Weights of a small transformer language model.
Size: width 384, 9 heads of 64.
Architecture: no biases in attention or MLP, untied embeddings, capped logits.
Training: a variant of SOAP for these matrices, 350M tokens, 5338 steps.
Each number is 500 + 50 x the weight over its row's rms, rounded and kept within 0 to 999. Layers, rows and columns count from 0. Numbers have three digits each. The size before them is the row's rms in percent of the matrix's.

# layer 8 attention value, 576x384, rms 0.188, rows 575, columns 128-255
097:554392525516586521435460461485462510553503500469626476403514544573482504547508505484411570463453552484579508603481493460534481443456515526433564575476537556451527472441505525409552462450497483590417535459552519479435503500486476426504538497529451483462478516512439494482520420421501546535571546429484472544454545602503503486525457554509563451420479430434408475383590556455474480549482
# layer 8 attention output (transposed), 576x384, rms 0.162, rows 575, columns 128-255
098:507481517545506500539461538507514480474456491575463533518529455464571590476512461490513477509463470480509548530528478496540515515543456489400413368504471378438474525469457475604556517477530563483481574556453444463521551499505572591514534431422517525563489546544541515479461474546454465493466510503494497476531469462469513552490561469481506579578594543459517527600477502595528563517507
# layer 8 MLP up, 1536x384, rms 0.143, rows 0-53, columns 128-255
111:463508417496500495492551498455489558606533514478457545465502464457530426547511445507508517465463508483549509554599461418451543559522410433494475532486556481599517530509393515533476452397478495441548533410514470499525577588377459548586528524560484520452519465648538498475445513480445495481469505524573499388428515459457461494543526446557547459526513594465467489498523551514519519472493
108:525527476445405549585542576495456530430433549533596500462511493460492537500522566490539517482514510527465505555494509451458530431529514520561473524473434467599436500511477563441542449518561510557514512533461573576400469491458531503453515448505439460518535491551547427502501497513498439536496450436456487487544511443410588486489542474432512491590562536412494506461525512518461483482543
094:626491477540547467479517584533403510491466508617465585503524441453527511470538416381524480600540536531509480417463512522443522405571452586584416485506522505419466508432482592534541512517410425508510477442505464396517509495439483507478531460445556463501511550488487542483466493408558496532474502458461505513527568528487566544547495517493519537574441531456415468537534421597519507490504
108:523532460453553449493469551514433486560503552537500525565553466429493531491505580508517456502542536482481407477403372507566547508647459506399462459520494518508419566546483514492480477496461520546485451403480509462459473501471536501527569545601519559497525414505502393525511533513468460511530492499476555480584530547530532500508591451617559559445508442597537512535528405473480522585602
106:572519496431447432572591516493401522558536575493547493452516424441494495508517448458487466533421594479536470515475524543557476430573485524500498530483511592585500546496525541500555481507525572379531517453537513482547502596571482478522491496518588599423542342459474546489448417486473543517491527470527514500395519463588332487485413430505455496452442506408467534505416448531372450445500
103:557481547448513474482384510545516492517548452490525537510478479441470504540466473453550505540442622403551469467466477472434602463503443489461491568522578595486575491537422487522596479522435498535484488508514498525506532583485422516499521524411440498419313504422561497473488472471538424586491486400505438516507521550512568512574562495534471462523523568545416475527445462534501539527506
098:446479573558491530652514576481457497502528535524591507505494511501472508537456541458561435529481461501485546514443487576482496533452573469485493545521477511521466435561514439534477475506489553422515447574495498502572403412487463488505507473566513554554430527460437555442512545501458460457497443561535524469557491523465452518571474465486489542629364397486393461554493467464453489524443
095:486525453549454520505568441466511554524498502555473457564514544439561498457489514581495447484551579406445586544502465475475615441490509410443539495433480575398470552508524565420603560553519499497494529476478503458587546475537463578497517511584490510453530481445454506439527455479444469332456518584459513462467497550493552480462524490432516510528480497556548533497479530548572524421503
101:506477583521539505538417527386481393459436491475535526519437559564476517453427558530496461378441566485530528619509438447563414509462499493487493420517501479532469454521438505540427553542449533488492417542529515514467474398469534586436432505588458495470482353490542525515488497498486484491524572450470571545399515599520490435427535564495508471540456482484570606611501511465469510570490
105:448458413527516433573478589582425535501497467466550608469555563458493473603618508567552502482564572541543535498535522495535493479456556479403485570535504479396594543411430491405469460474584506406435504455466430405544522530480494483538508638560454504523381466521395519534564499483518414501466441422552432490481463461430507522451437521580489520562418545449470525601414535526500560395519
112:446524530613498355465472476526435566523468463523598483446497547504518567592503528456527492476493528402424446434467535481529408419467521468521545480380394500615493608470498574460597534423534410429460449547559493489481491457567462469520544447501527569510533574514529521534517449439538481572528487554535529520501513535528451494497468478499537490497508469545511545544520469558478523624399
099:487481536402542539492463450608498463477529465467473419478517467526535516443522472489501481596487577556413457406411488561547438526566482449449482564528384444544498472471470540469492485541458541577522481482552580502519579460398571543490580503522446500521588557576450477546449482555483568486573440470415524466456484593513484478446477457481472463582543526447496445510475570514565492644626
115:576450507477568461569477440472496453459537508485449478496470560509497491485539485455500543507463498540530481655574487506629480537509561407455500478414566455539577493459502494439522501504492479566555548512462459382517509438504440472520493526531398551515567446553539373421509458593557421590589538501487458463545551524514474578458564508557400495507466549491596506525490527511474520532455
113:531567444506540460505628550511447514469484504488472443470559499427431462577551579480491503552506516507525534525533578550521471493479488492467565451509513455432536537517454445642564495408571401417555508502560535527534545534459518460514395505573559559480395526481554492561526496453547464578552586498468550515548550447593495463552630470467587567495410406559440567487511494544508460526494
098:408422555497359461539522476491561501443478413530450573432580438502377470565477571542486529554522510460481448436493536496420534521598501535497506427506474530502467534533458441491523590470574416492513437504471512420537539470512506566484485428530486427473541487509393561450528475438508511402563480466472566514447576488529536429597495494520558459546545586557436454583494475520542496489423
096:478481457497523416588493549468526434419441459498479436441514485545520544554552525484516538433465517521394550456458505605486497512475526436381501517599533526467453484535412493563472547544536504431490398622495513475530446561450423483481525449527436461491395510528469367563509453466617468539546540522591478475413538471511504376513485531547569487530542502493592519515500441397448499436439
107:498575587548593575451510526467446457519431567541482517572579448444535548547549395445460576535580492633466475475529506612452507494455552491488503541468517532381526545367524467433500527496481488430498490533467497525491515472485544480557448474575630576445439496475495491512482523553434538454575506487511520613484496527476496517522404456558498534410544520590432492435472471505494460539525
100:378498471520534411570438587404477458511536388560473638496555406495508457570498468475498583520477595456493490545488443526557471568472586575525445478487632472439508442413457462571540440537470537530495492513472457571486577530480488556483475500600535472441537535388536536447468498573530483514556463474469557420504510538528480528460470556534581512498566510500575442448450581479466485449547
103:545533505460520522489444579522482475486479545521550483424497487624604521500427552592547420457508540428498464478534473568567516458534476495500486543454518543510423507490442450508557531451447418418497532493433547486480467536492391575469493483487482605576537542474509460513572480453564561534522468648417527545403468471503537545507520598469466566507431464474497583446495549538513451494522
099:462351493499446547503490566531388601462379492515506518476537466513525500491563417469459594601514454584479509442545564510519550529527531582445477460347461484472487525557595533508427490449483463491441504440450453504463528486513486619522460488568503478483403528513430548462533512452571472518609418497478451475474494478559462528461499498503500503493533493478491505518617421564544401536577
037:638548470525484461563449530483477461577484453490443563536532514444538439477497385522510494453510515501555543577484485621454463509457567445506439544473550465502484452581629504533519484569511528536472407426446472474476473531548545461533504468513464540549458585451486475490531488440445417522527464516506482536406508520487462438543509570486576516531425478458489591504473456523454554561507
105:426461520503538442482520438533558545486535571373467515510515553544528472471351536456563388594476442497422476515520491494482475471449525466507388560546527513419567548535460576480486490516468556515515504531564484535463451422496478412524551536494414538421431425395423465499498535513454494464399501522566477450485511510423435519553471565553523473528509454555528527479513472518613391456486
100:522496427434554436480486472558419507577382409521633491531447587426535495555508522440471564449463421512340521558468519516460537490484455498518399515548521561506550572543477514485484527454447546465488543448435492471470581498463503406433553450524426423481530471482542421498537515474445356455449570588448581565488565493554567442460421508499528478478442460484553561513575493553490481532496
017:558412515369536509544415476487524457413488458429468548534480552509469453460543479492470526470529593466435498503581478419481519518558567473509513565474505501478598483468448557500482475432514542510460493489529399478496529453404531492465547423462468531506584469476439545514538431551476506580427439366501527530477530552506543537514546465592548462503500473493529500541487463538495482491510
095:499540493543502442399553598474453444494463441472392507500497501498407506532431460433511455512530551519480486460527606524373537401499562566501525541506382483429512558464461528525460493427472528399414444429496485521491456491576479424489523480530505482504556556528593518477530513459621518496520438420538488464510510481499534500503440581419473490507547416550476422525496443443544456566554
103:580516556568545480638521510543567536482474558433435473615448501503509483460540513553509548534501529488465520451424386543546465487470515541485505397449457559449471468415509496505473527475475545596468498594524490463450607477523502463574580547492472528508496568535611617490503465452473487475507481483461503486558517470516397537497373496497552505575536499431547437456473470441579470479503
103:508461484462527475549559524529457378480472543463531415474497510433444490494322489560480596554536472522529549559495506530466478462448398502581443529474490429396576547491518454505548536503405482435522525471616452482477503509467470601571492533520510616561538522494475475534541464447568518574498589591552459429505519392482529514478511476538514463489451455478567435527579442534502463438517
086:513513494439572387416526627419483590556420470452450563474521501585395516640452491407470385533539530463501465386491515570353492488440589582492554437558504536527472534443545519519487604548460466564485607518536427436614624455535569503495493452530532580513376586516518471433577502352536454531515522459584465515492440511519458542440526494484555482450492424415462484502504444542373469434537
105:491491479442542372482516471513476445498519491454457528451577431446415419511452523458534601460444514444412485470490550566519487454539529444422483504500493390455422505547491572502573587556519576585456377496576460516559488604527452477446488528452564542463515411407504377497466521505443487536531570526482523372501501548533462457513512481557487519488538474464433496478446530476512487423476
110:515532495530540444519515521489463335547469579510546608535448493584502469453485542485458534412489478424454366470500477471536429497540429436514456557486501468513503513463483571398574421511485505441521462478483573545538471508485498568490520502539532455470496520544475554547453611523576506550522506518535512492491486563397435552541488480402503532555587483474478419422568560484450528528443
094:434461476452462491536427490496430532532492562520501482568392436559455480562543488523456468553413613523527513521440542531562523482566496555453532554509401490561480390454535559395484482442468507500578451564493459507544564489571495440626482505445543453499566460556458552471430520500431505633447416456376487537498495481531559491428523524466598494479405534376597619428468576474462536548517
104:506505540488438471523532557495465495501471540571592456495464432497489552552425561552507488555520497389461456593458455556586446615449454556606413525527530419439595530426566604492475482463447496435507545571554482545604430528487474475518560484612471457543511412417518458452491511386396562522527514401453587470528503454469461567604424455458480493515546479422478523483407537386577522601526
111:492400526478478438528511461555399354526514509437443410426507438560428579453538541506545432501518566484469494562494489523485503486466592428387502484509506588510459522355509488517476586563610414441445489459425493504511480429494487496559532595440524487554522507448550514583538487544501493500446559365505401403460496534403438614505436485539471518444559502487491541500481479454439498484462
100:547455503401521494529573546517455480506540577493436472551422451506478511514539578558475460541432455484515491602534512473486519472382510533566490541522398586419536574471425479460489521484443465479462438535589423459469457486529484571619490483467530423454563448468371447427402586517543454523537532500435487474438523453523467526477494555498560453447464465523504570502468555493509436574454
026:522498497528505540513531525518518508513535416469510625531500505482523516564466507363463546472561457542555516501521461527549432545539394489503477457468555569478572476471375551567514411560546477391544479565593490493449503561608612523479477473509457482516628598511486595383478429486557472495530500487447483501436477449497554582467495489557517538488531445567475548463490449535437466547465
094:608514492464533538484509485522472573425576529459462494465411470402499498414617437552539442518399532488564391499542516551409617480423508512441457437484505512532560453434533436498525529492555474516504463507507532483369493504533535466447572514529576505430565528380489425529499562430553479397539543490493462462451542432466492485516535544424495453535560459519429533527460485485398459501496
095:491447479449503454503476578419521417459522481504548485452521555524433390544572523554426422573456518442488528504540419398487578443515478487552466526428481478491397466519555471540427495426411559499545528454594429448530512485454449475431532483520527435594434424473493501441432594513595484416362528418541517612484428451435473630560591483544527424481592484479505479468517442521451526489488
109:413548445518501533519588429523501493483545361390544481524548550421577456543464524570482478461463527537501546485494481514473527447558451546539370510579593556433530469509480558481443552510482505419589478521454440530526582490536481479550536591543444509423487415496470454463508487515484461503467460484392560361504517434494501556472478517501445507526581524491511531564446508515397458585516
097:518483445552572399509443539580495533507531477494449520503490498469521513502470487421577421483550452437543433496558579466524521484473521496539488492507552413440510432462542533511461516553531547425574559516493462501504438511507566538482556522410410454542485515461594476531464492477517491464460385526556478504475473456528439500498517545514422520571525490542497520454499472454429516590592
105:474539534558433485583429496456524505408417513524514494506578576469534505535529496569482467451574473535464449504519521563471479395573479467566413470443489475559392471608576541447483434500426511437498433564526468502518527514539497456530563397504482499445450463487517527561495564507539507523534447475418388570483538468584588540443511468497510437539531591545522516473570514482488497498450
109:456422571410529551563499470555554440525536460507517530481494570477511469486477478599461560539555522486552431595522506461536567378427502536525388436450460532545541448488498502468501476478466511503444446491599500528424461409472473586438543386577544464431517508426441506482434478523526473530480481516436524413480430482564413454437466498491479522561449518536536504541493477502442514561459
112:493457478458512491551472573536459412423502626516508480469541616493496495579412484470502531493553443501510445459550483512509505498525457441501441530403504508525485528472492544619516484442493612592531523480470535484481508567616435556455535494537514604473558478503469495523548531448526481498465589463546507551440561462476570503471481519489531570491574542464502511492503560624505596668470
107:493400620525436570515480544528559509555449488486509487626548552479466451556511478491585542387462489492549573592503507529386471517570478501516564501464473613517499582474514414506453489460570499493430391453480538440538529462532526545501490556550447438478552494446493557510504527536500517517644544508481520437477530506512525483439434566512406454479434561547481475552571480434441473510532
097:438472477487497607491591473502451457523493505440565558503492546386558423502499410420519487459483508555515488620501516522516484424475510422483465536546533535474597560405466565467584487526455457485469475589452476446505498492468549534452452409498501503528491447512550543458480466493423511583445477469455483404533438511440547523485443496527417543526399397560469492509541483461491442534503
094:531578457514598473452475549501472558535561458435436487455435544500475461546529543438427503386449508502519392515538461571429461490563572530533435445498516522475594550530461531544492522519574384403457471580518488560438459583476567482480573475496578515445529458434515500528560535420457500520561463477516565523550508604534439478550453384524471463594426481516494570557553503489561545537530
086:494488540499538472536413454501438516397607531508528572394605553442495438459575465541504501537552505513508490497530433515545523544475563505567476472581497464521492441421423581517425443516476471537581514488472471407454476505552528597543500389445477548494503423464451418486552552495529499540544499537530449480525515504447507558541553535542420556481558456484517467437511586583479413475482
107:570529447473633525500501543518531569527479469511414389526492488534512544575479515445587604488445453530495418453436494506469515522537450616470442521518465474500501511525516562499394537473520428509619579442540474494504500417550499472550482501497576505543392489458494478605447522597427502504502483415504573494448571487454537486435456514504507461522409539528479534571474515492489504496544
110:564486439523424487495549503460528526442516536473420540535445534427387443433501573541417480504501594515552581460472513524429453499526511447633505550476550483501583493508442548570511528505554536479458548446450495478445481415545548448520467401475441549523491569491498613538499593512567419494482643388550442526464529503502571450469434495496532478516461499578492465533456475426618460497453
101:561455481468433448512440577496414601636600536479430593424502553474563416597583524605518463486501499559495477511553549626540576486502530436553512591452518459468428563500504440515510451509487484510514532533485538459497542552518537453394461534440588536475497443507521531508495637539521510494532486442341499595411468438491499596516574504606489566528455587565601568577482562555543492460516
109:562586445465429482415518508520512489578565484563609478460511604484492567431398469521461451381460510437400544454555482544574475576560506517529507589481469477499387522574441426477509549491418571507556428527516357553455549413558489539536478474519442495519477433509532519546493492544536532492539500520448567509457528436495554570495475528547453499447459546531442430466393566456484439510451
092:445503430424440486609508544532478460436518524500600596517495523473499458522609472536407519486443459471486480480501476522490495509480563598472460504532485532498545444480512498529483512429476468509473478411477484448555509540509457569472519493496488553511492428530476485535471453481493418501478586519459485425425462420444441495586529538495531489488401442564464425559505639563432535451405
116:601488470541475513418518492590511451517501527468540517503359559442467548475566579444498353501541552492513576457527521518503496542472521464509454549471510472517523444488479498480548449491468423480413557581537468624475501485486528407544419507466520390436499560497549482401499545489587428442534476457483438537520476431479530555547414441512528563562532512520469501480530531501484455598464
100:572569572529554502621425432513487496486518417481447449471569491496534442525551532582523507547576527497454469539508552521558507498522603535507412523485468489543578526427457412492533497482489522563442495538477498479482519466449459476507509447516502531577539491579524614553564478434578451413499474521483421460481462393521464551594507535509489456471434468575512554559463598554512604481492
108:521562485580497462552505502525547469564564515417463464522526524474470479544554463623505495541433520565493488476515565526504567455586488557604503513480500475469492423448456496568514484483481503592556420472482420470536435552443565525559550480528374563497512476488475441559558479463565478550463497558459546455464472531489474566381531535574546583543527506581463490576518535560469492432579
# layer 8 MLP down (transposed), 1536x384, rms 0.141, rows 0-52, columns 128-255
113:494564498523553481471543558492493492551521551447520482417537468587572513440523455497518411541471446535512404481506532544451362411506530556503458461542493475653529475459508516444549478526430455450503527567399482505499517506411474455512512437565408497444451496492439564446528480482526627542486557458562549365455572468477361463499441445464481440515430490556577536536534535470452506483561
109:468386477543509357523492597486477504467515418551430567459450565498493462535589456564552482533564558530512498529482517544450475453521458453593504546485513521518539488527462473426440482529488533575504449495537462471502555507418454493588512418637480535502505472428375538535511378595500537457514515452500543409538349512563487466538504604521511578469447515526511510474495602608499562430440
097:547504521429547544401504318473460602488595543614489541487527480496656555490462476476460504449525444599562488464499506452498503471460558537522511555574436510461436469514527571434496471527469519481487504526467474476533508454537435498509500493572525445509521558472495445470505525550565542442458501483485474506412284444427573469418478412558410540593402529437537538435572468515552486527541
111:495511456519483513515431469459488459490403542509407543515542502583406598469547456535454497528536609520552476455455556530561511481454493525453448519563563545552550537505502490459475517435529557462444416489505483553472490416611458411491483599526561613608530447414511582490403412554444416573493562533532565468526474544473564490466482489486543489502495513529577478560548483538569540411470
109:394486475443482558422465485450490498588470567508412497478543494508504534469590449470471540489563435486464535503522455587569443568442569425466454528564617485487530501489416552499499479538561548541474522480497548495544470495486612463537550458501606477421499578449545512469483288508523543452504439496540594520468574462534354484494524551445437561535454456429565482539438448451506531553527
096:469598435451521512514541637530538682507529455511475487407529514543481593524533501475441528576485505545470501549380508623468456514574530461523504522545449506498507438483537505452414581462573474404449521539516477453451584471545553500503505410515612528552496515590504517569551576515505465491489579497474498471502443506536503538528451508459517518482467565463525514421488508447505539487493
097:488466506562572542495516534465557440448406478574509394567529424511534447467499582476455456466460484480480487581528533479471465577478414533481505442515449459464502407467537540474538466508545536497510508486548546532540439482526580480481536489548394570533437479448500474510569544478476407524444549476440594475543506542430519530507479466607531552514493556511473467544453463543436482461442
096:447480532482425424416441463575486526481492516506522469525474425531491457577530457508463517456538569422410546411508529470562486529557572473471473491450469500571540457573625509510447503484450490514509457508520578404504478466484530479495583517501475511444493503447512408469509479495616511597392587493521552473471322573436601493527617488417436526473556393523509440528477528547507578563519
096:522530489499512497498509529431492500422407513497482448506490458585450596474539425530488506540621475506483452514603527600533545533442526603535554449413546403478552480516513509431475479500547532531470479515481464437485499499505604562521505539503575500486547577534516526509473634503493597530492509501456552539420513573470495462464518463400496470523468519532435529460505420519564491461491
105:529533553546564467425431499561584523474465459480419558521502577511482549567425597445383496541482490507479501508517372457448439464602484526408568477494494607493425439547486487471553577474523573481537648540514418547442527527518508445517446523488428548528505432455588535483568631389522497553503557535520536457494386570512445501462488456535535548577500373433443491479486427477459489440435
111:460530505573451390433486506587439461521458527485447490467533506441528569462467478487416539509384483485462489408524488451478425461500566519558495493565511482519542509411507504538523581530515490490523497456540575477498497460586428529415508509482511515512531531497426616447483468600566484542471512537531419560419564552503427498440493483504569489518559470470548515505513647605560498430428
100:514493570513522473528423423605513465542470521448468451488498439496537445541483439491539601513441432556453446478613507494517511525486450477508527491483496455425455478462524597392528480608505484568554467417485498497498485515501477512503431457379493470545502489548516607629538527512538509577498443504472512501505445565447485475535451437514529515503537531481443469421465463522504419495543
111:448458507501545455465446536447559457518497483407515507456444524554490555553490424462421537445458516460479508447569474441535485545432480474580438472515521576482453533470414510472535424486487548405538463437433433498527532484372459515534548546525480455546446476445608508492477514513480415472499545428612486521494441549459486483391466475484499400521472578526550533507494517572596477506458
116:622345509508546492396468546422494530529499520479505479480507577432461491514494504548497451491490526400464518507454498499483536532481440570611517509457592525488500555497534552497433513499490474501409483523590541524549499440433537453468472471534534406412438548466501461532499449470470496468517533473469552507477556559522607529459513484432561479458460509414386544462479546551516523541400
102:458450467554484462435437510426473613520490392576533459507548447559384467543455460496378535486535384475505426532518509466532559502589502505436540516489516582395571493502596493432557563474540482607472476499485491487525521514555473456506535490515439535511528574450506453443463468540442500458414487491444520561595525482531487413447571560498469480583482522573521432452482502431523506557473
098:488406507508553533517460458522508450413550495445536521407492480480516491546522477508503535514522571523463460505483544459552507579545517498538536480567502497483549441487508467505425476512537531466501549442549486524496543439528617482528516523542468493526474548477566477394494453524492496514534595557508587439619263482621479563543497517492484450385489494586484536607507483373467558444461
107:504502394510455501444524401404489526569538494573470485476484452505522554601568523477468501422471424547416542571558551510504490578471515475558627519488508523358499557394536520580470556541455464524515588552482553556475502543505408521506476512473474517481530385502372480492446485520493531537461497479490482540568392444452496534537458534483509533585556486508517371485483436466525534437572
105:495505415478386491530453460416488467518594453507489497492536482455525543452467474633508505486474523554480626556465497538520436532442480593422522479454487532549567535554556425523520448487500468452462443521526463431409501462564531530489412404519533554517547537516483446487525475529561458470485517537518612471524464547630461544481558601492516468475415470503369465471465511617549559462599
104:481498527528486498470463466609515528530558475509564501487467510514547564464525460509529472503502475514471517475536446442489511450623533549540488554433537516584502485512429548515438555408487547500455548432511465496466471545546480496513526506527617549518441492559397535487506597519519513546518632540472524510492460428506500491505486436546553511584448565402436421497434477450645503584575
105:385437522456497526449511484467488575393593551539466537514512425475531583480493566467499404569542565416510490492541497462503512511494457434477450438469500502538514514483509445469548464528488591534432372516601546555524561553495441475546506560495449537541516497498464462547509525555479492506459445482496537521604451604471608426467426455510467506516463431578548510505454515570513552526482
047:528529606570486436456584527420506626494534558536476541501569453439517504432536492558395488490481430431599457494481498488462514453443435465444622482534522424518470513520523510525510550419494555471534517463547544500462571502498633425530562546444498440494500479527426422538504510484508498530479559486490518469487465436447490520469531472504473423436446567544525385444473468467557508509544
106:452472515488484509463528462472493564462437529496503503588507557529449460541565547487510483435496566500529403428412488498487407462623433515524471461454493502592563552487578545588409507422483448452454543523581524466433458480521556537545553568474478533414413494495585451525484531490582480597429529527563493365508429472469510535476526519479495455515541429529399471448430372477508515397490
098:434426516483470501486498500573516508511506467516594493579482485481580504557443495522470449487535498488494522510506475531532494562478500533470470538456491466495517588581483486554481499451464463562508487440580504515434465491535493543615578476433483486484480494516475551453498523532412517465475599468461439634491482655478463469507572451506473497559455594518474567488578470496658435499406
015:443453445516495508493512528425477570507494549445501498545443496507554492524550513408513469477471451414528480450531478579473522431495507430536536408547525434455480532436465423545509498490500481513505507548514499490458456470548502540587456525489537512500470611424493421465480540536482506489644503534452512542540492404512485453375497526429549484487512468606355525468588497522433513508477
098:451470546496485596437502493491470506408496472541537480506530482451508512519558484531510508588479512446479492502529633411532481525518532558459496556442543562383516505540567594474517562479536475534460573463516433452552475432542494466631566539426542454472499541563457525487475560523593512551444512448467565562528535486497608557487545549448471445489560506440529413506544466488418531439538
103:584537519505648449522538558541446524604467464517526484580543551492517517417434487452510465439507513509545509508420444468531536499507449499469496543544465515517493510548507506472451416526512618456503538501445557582540520505482539597508470545456577536423559533502534589494420434554464476456529507425475550546568389535575436479609495446532551464518533571449374486556467560471498451548439
098:519472500404585435452464522464496393489508529505569475495624524543493462593393505544438504425525506476453434511542514431562559480419522463455561496528579484523530590506590472460518630464531489563423475489658568555408454571465507510577444505541492511562559411532527553531507481480521507495529539485515580529481329483475523496588476455538409507560551415527530495507528530560533517397538
097:491435515434504522481544491538378501590416547513511536565527506469517576533570487535533559485441501497494530604569521448525439454417457493528469579470491460447556504439546534444442447485469517486471511534528474498552481509540474573430456535402471493437418487457452471574487400556518420493516459545518444457611356532488495550493582381579434491493529595585567554501413514516565488492637
107:513514542513477431476469477511440484395521460461522507493440442507508493555478469437520611447449515574451503413549594530470488557506501503349425481488493579497471489463502608472478440495518523515438457503458470571486491438386481447481531470467518532477512450470538523487469534497484543538519471529496458498540473593459479513447538450538442569330576499422513465390517497546570522490575
109:581484472490495493571607556482472473526527537610488494515529473481493505463494504504466609430502416520487472477470548530477449537569455579455501580471479476507500611516486489387480445595562493557464417447577554574455509495446441579449478503513519494495495392550503516459385494472488475438584491543481431511508499553546537486509525492428527496518536566516493564501487450567462467493425
098:516501551474533557516513466412564521419472500441529544502499397522456514496518488463436471434523433529413459535556465369566411477588527455346604499534566595551472452520577488531493548513538527524492494489409518585491462480459498564538477554581518536566536466597506546459455481464562432576414486463507557435594397617479602496569417473528490516494561385477514617513516446501547506462509
103:498524553467556386474433486483462473456431534497587512479512491419396405497590484523512505486498487531475469450484472515464489534498546502589453509504565569531449468564523468469507541396577534454470518423497415555427481571518509499571524500647526484513553518467549562490502472524440526503462414354466557536456582434549527551516493536532617492542521491516448476574473532521493523599464
105:504411416492548491509505552527522486577485455473536500625480479553454543550435476472456439429501478491450498471520531479400416568445405411516459533459481431512592438411469440474560457491525503508564466429412467460417492513548493486509467392494464458451468557486589466452417504496518483512466514442506603532505489492442549440494480490386474588439539535453497466493457485554495476517398
098:502527501468469427493509428403518410412476528470584431555569438510526513491519485475435506459545491513429457619578575470500498483502536483516534454498480538481505502445509502502487554495520537465500489494529441511482483530468470501589484517574429526548553481502493497501447472424586606429520585423487579522522343521469617477497426512459485501554501539541495574547503536615494544483587
029:571496507463472462509444538529555488434509500405548476461574421594561496485449484511461498516490407545565458587391499418416521462508465509528558534513503505605498486593528480462525512496551456546484392513554539553533517461476447512396539505554433511519556544585428498522518509448509518598547471499466535446526447496494538407509491484475491565502474422548518532417457468482433508479522
100:435543439529440504485441479544564505474507558500468566539506452527550517505506588480552509514480481461498449515479504458540507440502474556472391541511561530485595479565475519445482580492567533559414573476490504514428500503464500517507535547566629542492534588580499433494420435397447507475397491563550461527581254542436511489495518593352507611542623528559580509574524467484472532487463
095:517469492477476536399440530526482597535424518554475570501490471491462565507447495504492533494507485545464433498425496375529531452530427405591573524534505439553647461512519449428541399580537459501453468477520513600462447539509433553576509549505532483355505564441519533527493545539460458451406521528453557544558368583503568420543557407417474530493489547459512438460461452458507527427507
103:423583466504471504515572502427571475496460516369441411503542481481446553498576535457502419518513446568431439535563530446500511589498510593546491512579494527477585480537540544522500441536467505516585476539484469504558420485513564502490525466495542541499460567493379573524487489531511453523461387509460436470526456448502504490614478545478429521539461470439481515484438479519492526488441
099:414506499483378567453556552572576531516476428550540514487616444532465463451517535476524447515514465566514478558515493416477348552542674498534594485467513566510369500497496547511529503472486427462554568480507450489530467575574492484512567469448577494514442468545490433502449533515480483448514618496476530563473457464588479388444513477523513464427523475490498471484574565458629507463590
102:552428513506565474469540510424582426481438493432532557575600463575466484484452436523390496526505497514519470543503510442477439477507432551528447530573493583418495604507516566545496586532471494516435439545564486565492525544485502516520447519513495505496482522508480532506570541468571486504520419489423496540465582513452538457505495503514434433503461493585488501376534444588491531496532
110:496493489575537481485418456518579538450470538533567560554465551583518445513405506410440483514587498427544487513479594453498422453596511484402421504454533504551469487496559529498512490502477492474394468430475561521488513517541497516502455541565475472416471474464571573474530481498554458514527518548412479407482633457504464452473522500552576514534583509460448462414532522462498505424635
113:591419459427497514509407488525412500436456543554431512479543533545447418560453513554540543488336564551556426471479494541577452491550425550500444465480562535503517505570500499496579487535461519470468471539442501472567449519547500536490493482456522585440507524503536492567499553525554420593384470481544502470514591496463520524564505483454454497470497493462521476664460543399538488619427
109:562485583456595477410470508524608470484452584492523492484552547466508488532518521542496518483552551587464459562509442509482559547523479582432601453433586454490548465496545517504402531500552481455437495507479541579509545496509544481466457570591519493494492465544546495493581475568531638483512506569492506516545518495573481444475489514453541540441569580567617455479536503451439543495541
096:492502459508438498494507444494500511482580513555484566468385528500533536545516599514474509508508487501506550462496522613526550476459396463549526535571497602385496480502577575528502484458448466505403497467475438532432533488499494422537449482452489479488592437495480559495522522416614598575524432500512538604504361535404497578462520426536494548385543393516491558447569483491611521538434
097:581476423551451443495486616514482519563566534592498544546449490542482572514433418471485500438462489477427504466554581490557498476538487466554524520500436423518529662542653452501511520490516499579474545534424562519541534451450482534530495543432516535524549533552384513540561446517486549492450515556612505607547490509540396470539541509505430530424516508470522495470488497446497454502439
081:368481521561473500437502489490466552490531467508485552496450507503478528489503571499463454538481403529574517573441453639532535418512467482570530445509506474455451471544556477542534387473555554459466554474468419499488554449470500545506471489493505472495603594519517584487476467647461542535558439507471495514428332593482538468464467497556486465408583508498454521427490436444514521532412
110:485563561557589492445473464583416459568540481542544467550513409480446537503520537484550490486449505401503431478566570407574531537455483578540523441465519525466497437487497504586512457467420592519525509486517455543535515539644495459542457529501551505594462482424500572519536534497505401374528589527513381561514494527543576481456525565386524490482429543600492527548589545530474491515420
110:449477508513418477461471507495522511476578541449561527571438502491511531549481563426517430524450491518571579487517459484488503508504525497548482516506560474520518531463475497581599502460539570486507565464426545579414503510431534483501417423525548461404516527464485419602524529541604515510489520498484574557507458498567532449496435488400564490418590501472521554470504524429505639472489
103:570537464538504511380484602472473522577502462491539538503540536503482490469549531509563542442411497538461498431542458527476505531428633568522526573617559480503536479445529543456476484421482522505455541503520534577475546493599451492515516568375574529503502543516465589463495459442522523461468509469453488596415497487378468528519521487513554514492461482500514504536424562609476518498605
107:551583453531490503526462475448490492505484502566447464459536573463550555418465503505489451487476467504592466465447500562510523563420537544467513488458503427429523448467515396450442472439521480500486487576490418502505541547437462496607540481628463456595505490540439485538449480531468557479491520516557524554443333506429468542529464465514403382583494557522542453495467601513492465474538
090:436479454513518447511598583520445589425492456465528493520479550515495559492480533439580523544491509442521517565522403523616533508432467479530552478446558566444553580539633496542488497624585545517561504481453529545471447527473484451558490467523467496484488521440485541506570486517466595509489467537499450479475224510455444493527507460405516456451479450532506512512570399486477489500443
111:532629474527492571481464521541471572525453574503481530547602458579592484487477445434481490523532454553536619511442596501530500449461588507513528564548465489527553566471572486470499479504613455537419538508432519573451438476588496441478504450464550430508493461474486575513504503551535470450466506480455502564522483496447554495506532478587486597513493453410653419380429522599453500349540
103:495463442499464501533536381456528544473495453494470437502548462481560522412465486485523503474485457500395428506512433415554455485555622535480527427524500517483638510546456485559485491516540488538408463441587457475413501511557528494528497563479546582550487560477521484372475538404447513477519572455461453525516468579592405563530551582506458506401379485565525516498529536557455454448513